Weights of a small GPT-style language model, trained from scratch on English Wikipedia.
Training: a variant of Muon for these matrices, 666M tokens, 10179 steps.
Each number is 200 + 40 x the weight over the matrix's rms, rounded and kept within 0 to 999. Layers, rows and columns count from 0.

# layer 6 attention output (transposed), 512x512, rms 0.291, rows 45-47,109-111,173-175,237-239,301-302,364-366,428-430,492-494, columns 0-127
220,154,192,257,213,221,181,207,218,205,187,164,143,147,246,218,172,222,134,295,199,248,178,218,184,253,225,206,259,189,109,170,167,145,237,256,187,127,141,251,179,307,209,221,121,232,183,160,173,255,247,206,140,221,251,252,179,157,211,254,186,233,226,170,156,184,199,230,123,120,209,267,244,210,188,201,227,200,169,152,202,131,161,197,216,197,213,165,151,222,228,199,185,283,230,149,227,284,104,198,232,271,216,138,225,194,141,182,186,222,249,201,180,130,221,318,147,272,209,177,264,227,164,130,225,203,214,128
172,166,136,124,246,195,156,215,280,164,223,169,204,197,230,168,177,191,246,191,120,137,222,164,239,223,194,207,230,164,177,201,266,160,176,165,207,182,152,149,293,184,146,182,219,204,169,224,182,169,193,278,175,133,158,228,237,192,217,185,233,202,160,211,244,143,168,183,228,175,194,187,163,165,227,178,198,156,195,155,109,209,134,257,235,220,200,216,174,229,287,189,182,175,229,252,203,175,154,214,158,189,186,126,210,233,185,193,240,156,148,252,270,150,190,226,129,209,227,220,231,236,183,190,181,199,196,215
159,272,235,174,205,226,182,138,178,180,243,163,123,235,204,247,194,131,210,236,212,222,230,186,101,220,331,235,227,178,223,127,192,250,144,255,232,222,165,213,152,237,174,208,256,262,202,192,222,274,203,184,254,142,197,228,160,204,236,225,196,208,246,184,151,155,236,178,182,163,227,202,207,181,209,183,166,224,251,209,212,200,218,156,210,145,127,171,168,195,186,228,153,235,253,142,106,232,277,168,241,233,293,174,177,137,193,244,162,230,268,223,190,266,240,190,204,156,179,189,232,167,154,225,201,236,198,181
172,176,223,179,220,167,180,162,179,261,187,203,194,246,278,196,241,187,236,123,222,126,201,132,191,141,218,131,210,103,259,195,201,157,176,176,171,214,278,180,161,187,257,191,206,230,257,209,134,168,168,210,139,187,84,211,237,129,204,188,153,189,192,187,204,198,195,203,244,199,217,242,190,151,196,228,188,274,187,169,203,124,217,217,186,198,198,189,166,134,177,166,192,145,155,262,180,194,290,164,162,173,202,177,141,140,214,232,167,191,202,235,170,237,197,243,282,162,151,109,230,212,204,115,231,148,220,191
154,209,121,115,227,170,219,291,121,218,226,243,167,275,182,273,177,162,157,222,175,188,170,204,219,178,131,232,136,171,223,178,181,168,166,206,275,234,153,205,208,184,188,210,142,205,194,211,248,243,153,149,217,206,224,249,209,118,213,152,178,131,123,238,188,167,230,240,192,227,224,139,173,221,182,166,210,169,258,173,171,155,198,180,177,134,201,218,253,204,194,155,238,149,216,140,192,239,158,145,196,226,252,244,292,157,203,166,198,103,169,272,159,218,159,102,179,228,202,138,152,178,228,201,152,168,219,191
136,180,314,238,203,172,248,253,273,246,138,157,155,143,214,243,203,171,207,178,203,253,264,99,201,216,155,221,187,214,244,228,174,138,235,146,167,193,247,240,219,146,247,200,195,228,164,275,187,222,196,233,220,135,148,208,169,225,121,225,143,218,181,224,264,249,153,164,269,209,196,154,193,243,150,236,180,146,152,230,196,184,265,265,217,186,151,234,199,248,194,194,200,154,241,169,319,216,174,248,231,174,215,211,237,260,162,272,200,218,204,149,102,189,201,205,177,171,240,185,165,155,265,226,141,163,212,178
213,202,259,212,260,173,231,209,192,249,156,184,233,137,170,172,186,209,193,212,152,258,163,240,155,222,198,175,244,233,238,274,174,145,202,193,143,256,177,245,153,262,230,114,208,230,202,167,199,225,205,255,191,161,176,155,146,245,204,200,235,153,197,222,198,233,233,222,170,171,112,217,148,240,263,184,200,217,231,250,233,208,265,278,217,272,298,192,187,178,172,226,232,203,326,197,245,142,193,319,197,233,203,225,213,222,256,161,205,226,168,176,243,211,212,255,166,214,254,165,204,202,201,204,190,217,218,211
204,221,237,174,272,235,235,136,201,181,166,192,180,194,226,156,225,243,178,174,130,220,280,176,266,188,221,218,225,212,250,181,183,213,273,171,197,241,198,161,228,179,147,185,154,179,251,224,168,196,285,234,120,243,142,173,237,216,207,196,165,196,242,228,177,297,176,210,228,198,225,249,142,228,271,146,214,175,287,216,246,228,175,161,212,305,208,215,149,203,191,181,304,232,236,187,198,226,264,161,217,178,130,178,242,175,242,227,206,246,306,160,163,175,197,244,179,250,246,224,261,235,202,166,254,214,226,188
207,153,155,181,254,139,250,210,217,189,178,168,238,238,165,222,268,187,235,174,184,254,120,210,224,190,175,234,246,184,240,191,216,197,207,235,182,202,155,181,210,119,254,193,187,157,176,207,166,214,109,161,223,260,165,138,202,246,229,176,248,182,166,209,241,200,239,236,192,185,139,201,226,239,165,230,232,181,160,182,224,235,210,178,209,299,206,167,216,162,313,215,127,183,126,249,180,187,192,224,157,158,289,205,193,177,281,141,197,210,96,228,186,252,170,247,161,153,226,221,67,217,279,235,204,229,150,170
248,223,237,182,154,134,128,177,186,207,211,183,229,256,216,204,198,198,131,191,242,188,137,271,193,210,203,95,225,193,187,227,119,220,193,198,277,192,236,291,263,186,289,236,157,225,150,216,197,187,185,241,220,223,201,186,241,137,209,183,195,245,202,138,195,227,215,166,194,183,189,225,231,250,187,192,150,273,161,231,165,207,195,218,184,247,210,233,146,228,205,280,240,138,168,251,187,197,228,225,211,251,271,202,158,218,165,193,174,220,173,185,186,190,230,164,182,203,207,155,201,239,145,146,129,191,189,176
194,148,126,219,206,195,235,256,164,114,184,166,250,187,191,149,192,207,280,197,221,175,268,189,235,197,155,207,157,212,217,113,240,241,184,182,187,230,202,189,248,159,197,259,151,193,241,214,200,222,222,177,119,184,185,249,192,216,201,187,176,205,189,183,229,229,158,223,221,195,207,178,180,194,194,186,161,226,211,183,153,145,195,249,145,237,270,199,227,181,255,139,190,171,216,141,237,184,208,199,185,237,225,204,238,145,201,214,203,181,141,145,201,199,188,179,172,207,178,259,192,208,184,137,204,181,220,179
140,161,225,222,246,257,152,156,176,203,182,240,144,162,184,174,198,230,157,191,244,191,267,204,175,188,265,263,192,168,176,186,181,229,189,155,216,156,200,193,210,209,153,184,195,148,191,167,182,103,173,185,238,189,97,180,215,132,248,240,199,186,184,184,171,172,220,236,221,144,138,228,235,212,234,179,176,201,115,231,242,223,164,175,234,185,239,120,180,185,194,230,128,214,193,194,152,216,232,199,273,207,174,112,185,172,232,153,244,245,266,225,225,252,167,229,220,214,171,159,206,138,245,180,200,191,177,215
258,176,190,213,189,186,247,179,272,201,208,281,156,184,92,231,137,237,290,224,240,230,209,141,338,199,201,252,199,206,205,171,222,236,231,181,134,191,149,207,157,131,176,174,214,135,221,204,226,194,242,194,268,123,235,172,202,188,205,192,186,171,204,200,219,168,317,186,268,268,196,221,235,236,193,212,213,160,187,221,139,206,156,165,280,186,142,274,236,221,191,170,185,184,205,143,216,165,144,205,197,238,164,220,249,241,220,174,214,94,162,206,276,205,216,111,150,160,228,195,148,198,292,241,222,218,162,161
217,204,241,184,195,242,183,184,161,273,261,171,239,231,181,231,180,167,241,153,158,222,196,226,242,186,290,185,183,193,230,231,195,206,178,208,170,153,199,230,195,206,232,192,151,232,113,152,203,254,251,162,209,176,253,135,170,228,199,200,227,221,243,221,223,195,197,209,175,199,157,222,210,200,126,269,208,223,239,215,240,227,294,76,208,156,189,167,197,208,189,208,148,180,254,159,164,169,127,245,218,199,171,192,271,221,213,223,200,235,161,216,193,222,261,148,203,168,152,178,179,191,212,244,269,195,223,187
190,225,199,142,242,190,197,215,141,195,220,218,201,143,236,184,205,193,207,187,126,161,176,230,198,188,201,187,183,176,192,123,193,211,137,204,128,211,106,189,238,226,140,137,187,268,186,247,234,229,195,225,182,226,212,182,122,254,152,205,197,239,173,190,177,265,314,234,275,207,198,186,183,182,224,255,198,204,133,171,229,154,271,186,195,167,157,213,191,216,199,230,192,192,158,142,250,189,198,173,190,234,184,161,167,122,233,237,120,280,143,179,214,192,228,187,193,251,258,212,234,169,149,200,136,184,247,152
176,191,260,138,144,206,262,266,237,127,213,182,266,171,187,150,220,251,143,221,207,266,194,275,303,216,235,226,112,178,173,217,209,246,204,219,87,251,263,195,243,185,116,239,195,199,222,117,205,194,202,178,226,218,253,213,211,263,282,216,191,171,134,144,227,261,216,265,163,85,208,128,284,177,156,210,267,180,199,215,171,152,170,224,204,133,266,247,239,183,186,175,156,204,163,150,163,193,227,207,290,208,220,262,165,125,199,228,235,218,244,215,192,271,248,180,219,170,135,229,201,224,224,217,188,149,259,238
177,177,214,203,209,166,219,134,173,220,153,158,238,154,180,206,179,213,227,178,245,223,152,220,175,232,195,192,276,190,206,236,154,211,223,200,261,236,245,171,173,181,220,285,190,128,215,191,142,170,144,253,216,167,197,187,132,239,208,180,171,253,220,247,221,212,177,225,234,181,250,235,199,122,140,275,207,244,164,251,305,205,232,169,198,133,182,248,196,142,140,263,197,191,130,165,210,210,249,248,201,204,240,189,151,225,209,182,225,161,261,163,255,218,192,209,209,155,155,209,134,140,192,196,215,231,180,322
238,236,201,191,236,211,230,171,162,277,266,204,186,231,194,158,202,242,191,230,191,255,214,276,271,235,210,180,185,165,164,257,194,171,193,218,253,174,189,189,244,198,210,202,198,142,253,202,218,239,154,218,184,196,174,237,197,105,219,190,213,158,167,277,150,196,129,236,155,143,234,224,162,163,208,183,208,196,245,256,153,166,157,113,163,185,184,156,151,184,195,238,291,202,205,144,156,172,164,144,200,250,191,263,260,248,219,219,177,202,161,184,173,220,241,190,122,141,125,165,271,192,216,209,216,197,231,238
214,217,163,221,115,216,229,235,218,194,202,246,243,195,246,213,203,208,204,200,190,215,202,259,145,199,231,255,164,199,201,137,200,248,168,241,223,188,178,203,201,245,183,263,209,196,226,233,214,193,257,173,228,207,298,157,162,209,146,119,174,230,222,205,199,203,239,179,218,271,146,136,161,240,232,259,230,180,260,157,182,253,183,173,224,222,141,171,218,222,184,279,202,257,206,178,191,197,189,193,239,145,227,153,128,249,171,202,224,107,211,169,219,180,117,160,196,189,178,197,146,210,273,314,194,185,207,225
263,192,249,223,165,206,155,211,240,227,239,214,237,193,143,257,169,221,151,186,226,185,187,229,125,223,278,225,197,210,208,218,187,149,256,223,131,196,264,259,154,206,241,131,277,148,208,179,212,226,205,168,189,219,213,171,168,234,167,207,257,185,157,161,224,174,236,227,218,201,236,219,262,241,189,204,259,209,181,252,140,198,123,191,170,174,185,142,229,219,116,211,186,253,140,237,233,242,223,218,215,196,187,192,174,202,192,193,164,194,134,201,199,181,238,262,188,121,190,194,228,250,164,242,183,265,189,186
166,123,225,179,107,206,221,133,202,225,209,188,197,216,267,309,262,210,212,210,210,221,143,209,181,201,226,214,153,194,209,233,268,248,197,221,189,203,200,237,224,144,188,196,230,175,262,176,194,178,156,190,232,157,189,201,180,111,224,231,211,223,158,235,181,246,179,164,153,231,251,187,231,191,219,178,294,183,222,239,150,184,199,196,170,184,263,229,214,304,181,194,139,221,182,254,141,215,193,146,204,217,210,233,236,215,168,245,194,212,179,148,212,249,202,227,261,190,224,112,120,216,176,245,184,261,213,231
222,226,233,149,193,207,142,169,162,253,230,212,228,212,243,118,189,139,194,141,189,186,216,159,198,196,151,231,164,275,238,162,154,187,172,209,181,213,228,184,202,194,156,227,196,165,195,187,135,235,207,141,227,133,182,173,201,143,222,245,246,208,215,176,141,201,204,203,128,322,207,164,252,144,155,157,153,203,177,239,268,188,200,177,177,177,203,220,230,261,238,195,231,285,202,236,242,202,191,156,249,195,221,164,172,179,177,219,187,281,190,164,162,192,245,253,174,197,260,162,233,123,187,190,130,225,232,210
152,147,204,258,228,147,200,220,107,204,220,242,238,170,248,223,177,172,133,238,197,218,236,165,195,239,133,271,125,191,255,239,223,153,204,199,219,247,227,169,123,138,239,155,250,134,205,180,170,162,161,204,205,209,189,209,184,176,194,193,214,215,154,169,240,179,228,204,198,309,164,239,202,168,268,122,239,125,237,216,220,133,124,247,153,224,166,288,221,269,186,202,158,241,196,164,247,281,237,155,166,170,170,202,196,277,192,196,222,200,114,139,191,220,224,194,191,232,326,224,157,239,256,192,233,187,129,254
# layer 6 attention value, 64x512, rms 0.081, rows 45-47, columns 0-127
128,193,208,212,191,187,182,161,129,246,250,193,136,103,182,218,177,203,185,200,145,275,244,169,182,236,187,165,189,216,189,230,226,164,166,179,279,154,162,205,152,244,250,149,191,203,127,272,258,157,171,237,144,227,210,201,224,128,304,222,139,220,171,124,229,223,121,247,176,232,190,173,176,223,252,191,190,248,120,206,214,153,272,243,172,261,237,191,177,173,91,182,229,248,278,251,147,238,178,187,165,194,173,222,184,272,177,225,193,278,265,233,143,112,197,220,195,218,176,227,197,244,127,180,190,258,238,190
139,201,197,218,175,151,189,227,249,149,229,244,135,228,186,190,249,169,248,295,226,264,221,215,255,148,171,153,152,245,196,168,188,208,264,194,224,180,208,154,235,215,150,194,191,229,199,230,242,199,160,259,183,158,170,186,220,122,156,198,124,204,151,195,186,219,180,149,158,234,161,246,138,190,186,191,214,189,204,155,131,210,212,253,215,228,233,184,185,297,178,220,260,199,215,219,182,230,245,151,173,101,274,149,248,188,221,275,251,169,236,209,229,242,129,187,199,195,282,146,206,125,168,186,243,208,199,168
181,237,202,140,216,163,208,236,216,226,229,267,97,180,247,260,153,187,192,176,253,196,208,124,214,239,238,162,232,193,144,154,232,226,165,190,176,198,204,251,280,209,246,171,139,130,151,167,120,146,223,173,217,147,218,250,188,165,241,211,256,215,198,279,180,243,192,211,239,191,179,231,174,187,199,208,206,176,157,193,176,163,211,177,235,231,217,100,149,181,192,213,245,254,208,171,181,167,169,180,216,191,210,197,196,202,207,247,212,174,196,229,196,267,127,203,200,136,276,193,156,87,262,186,190,160,223,205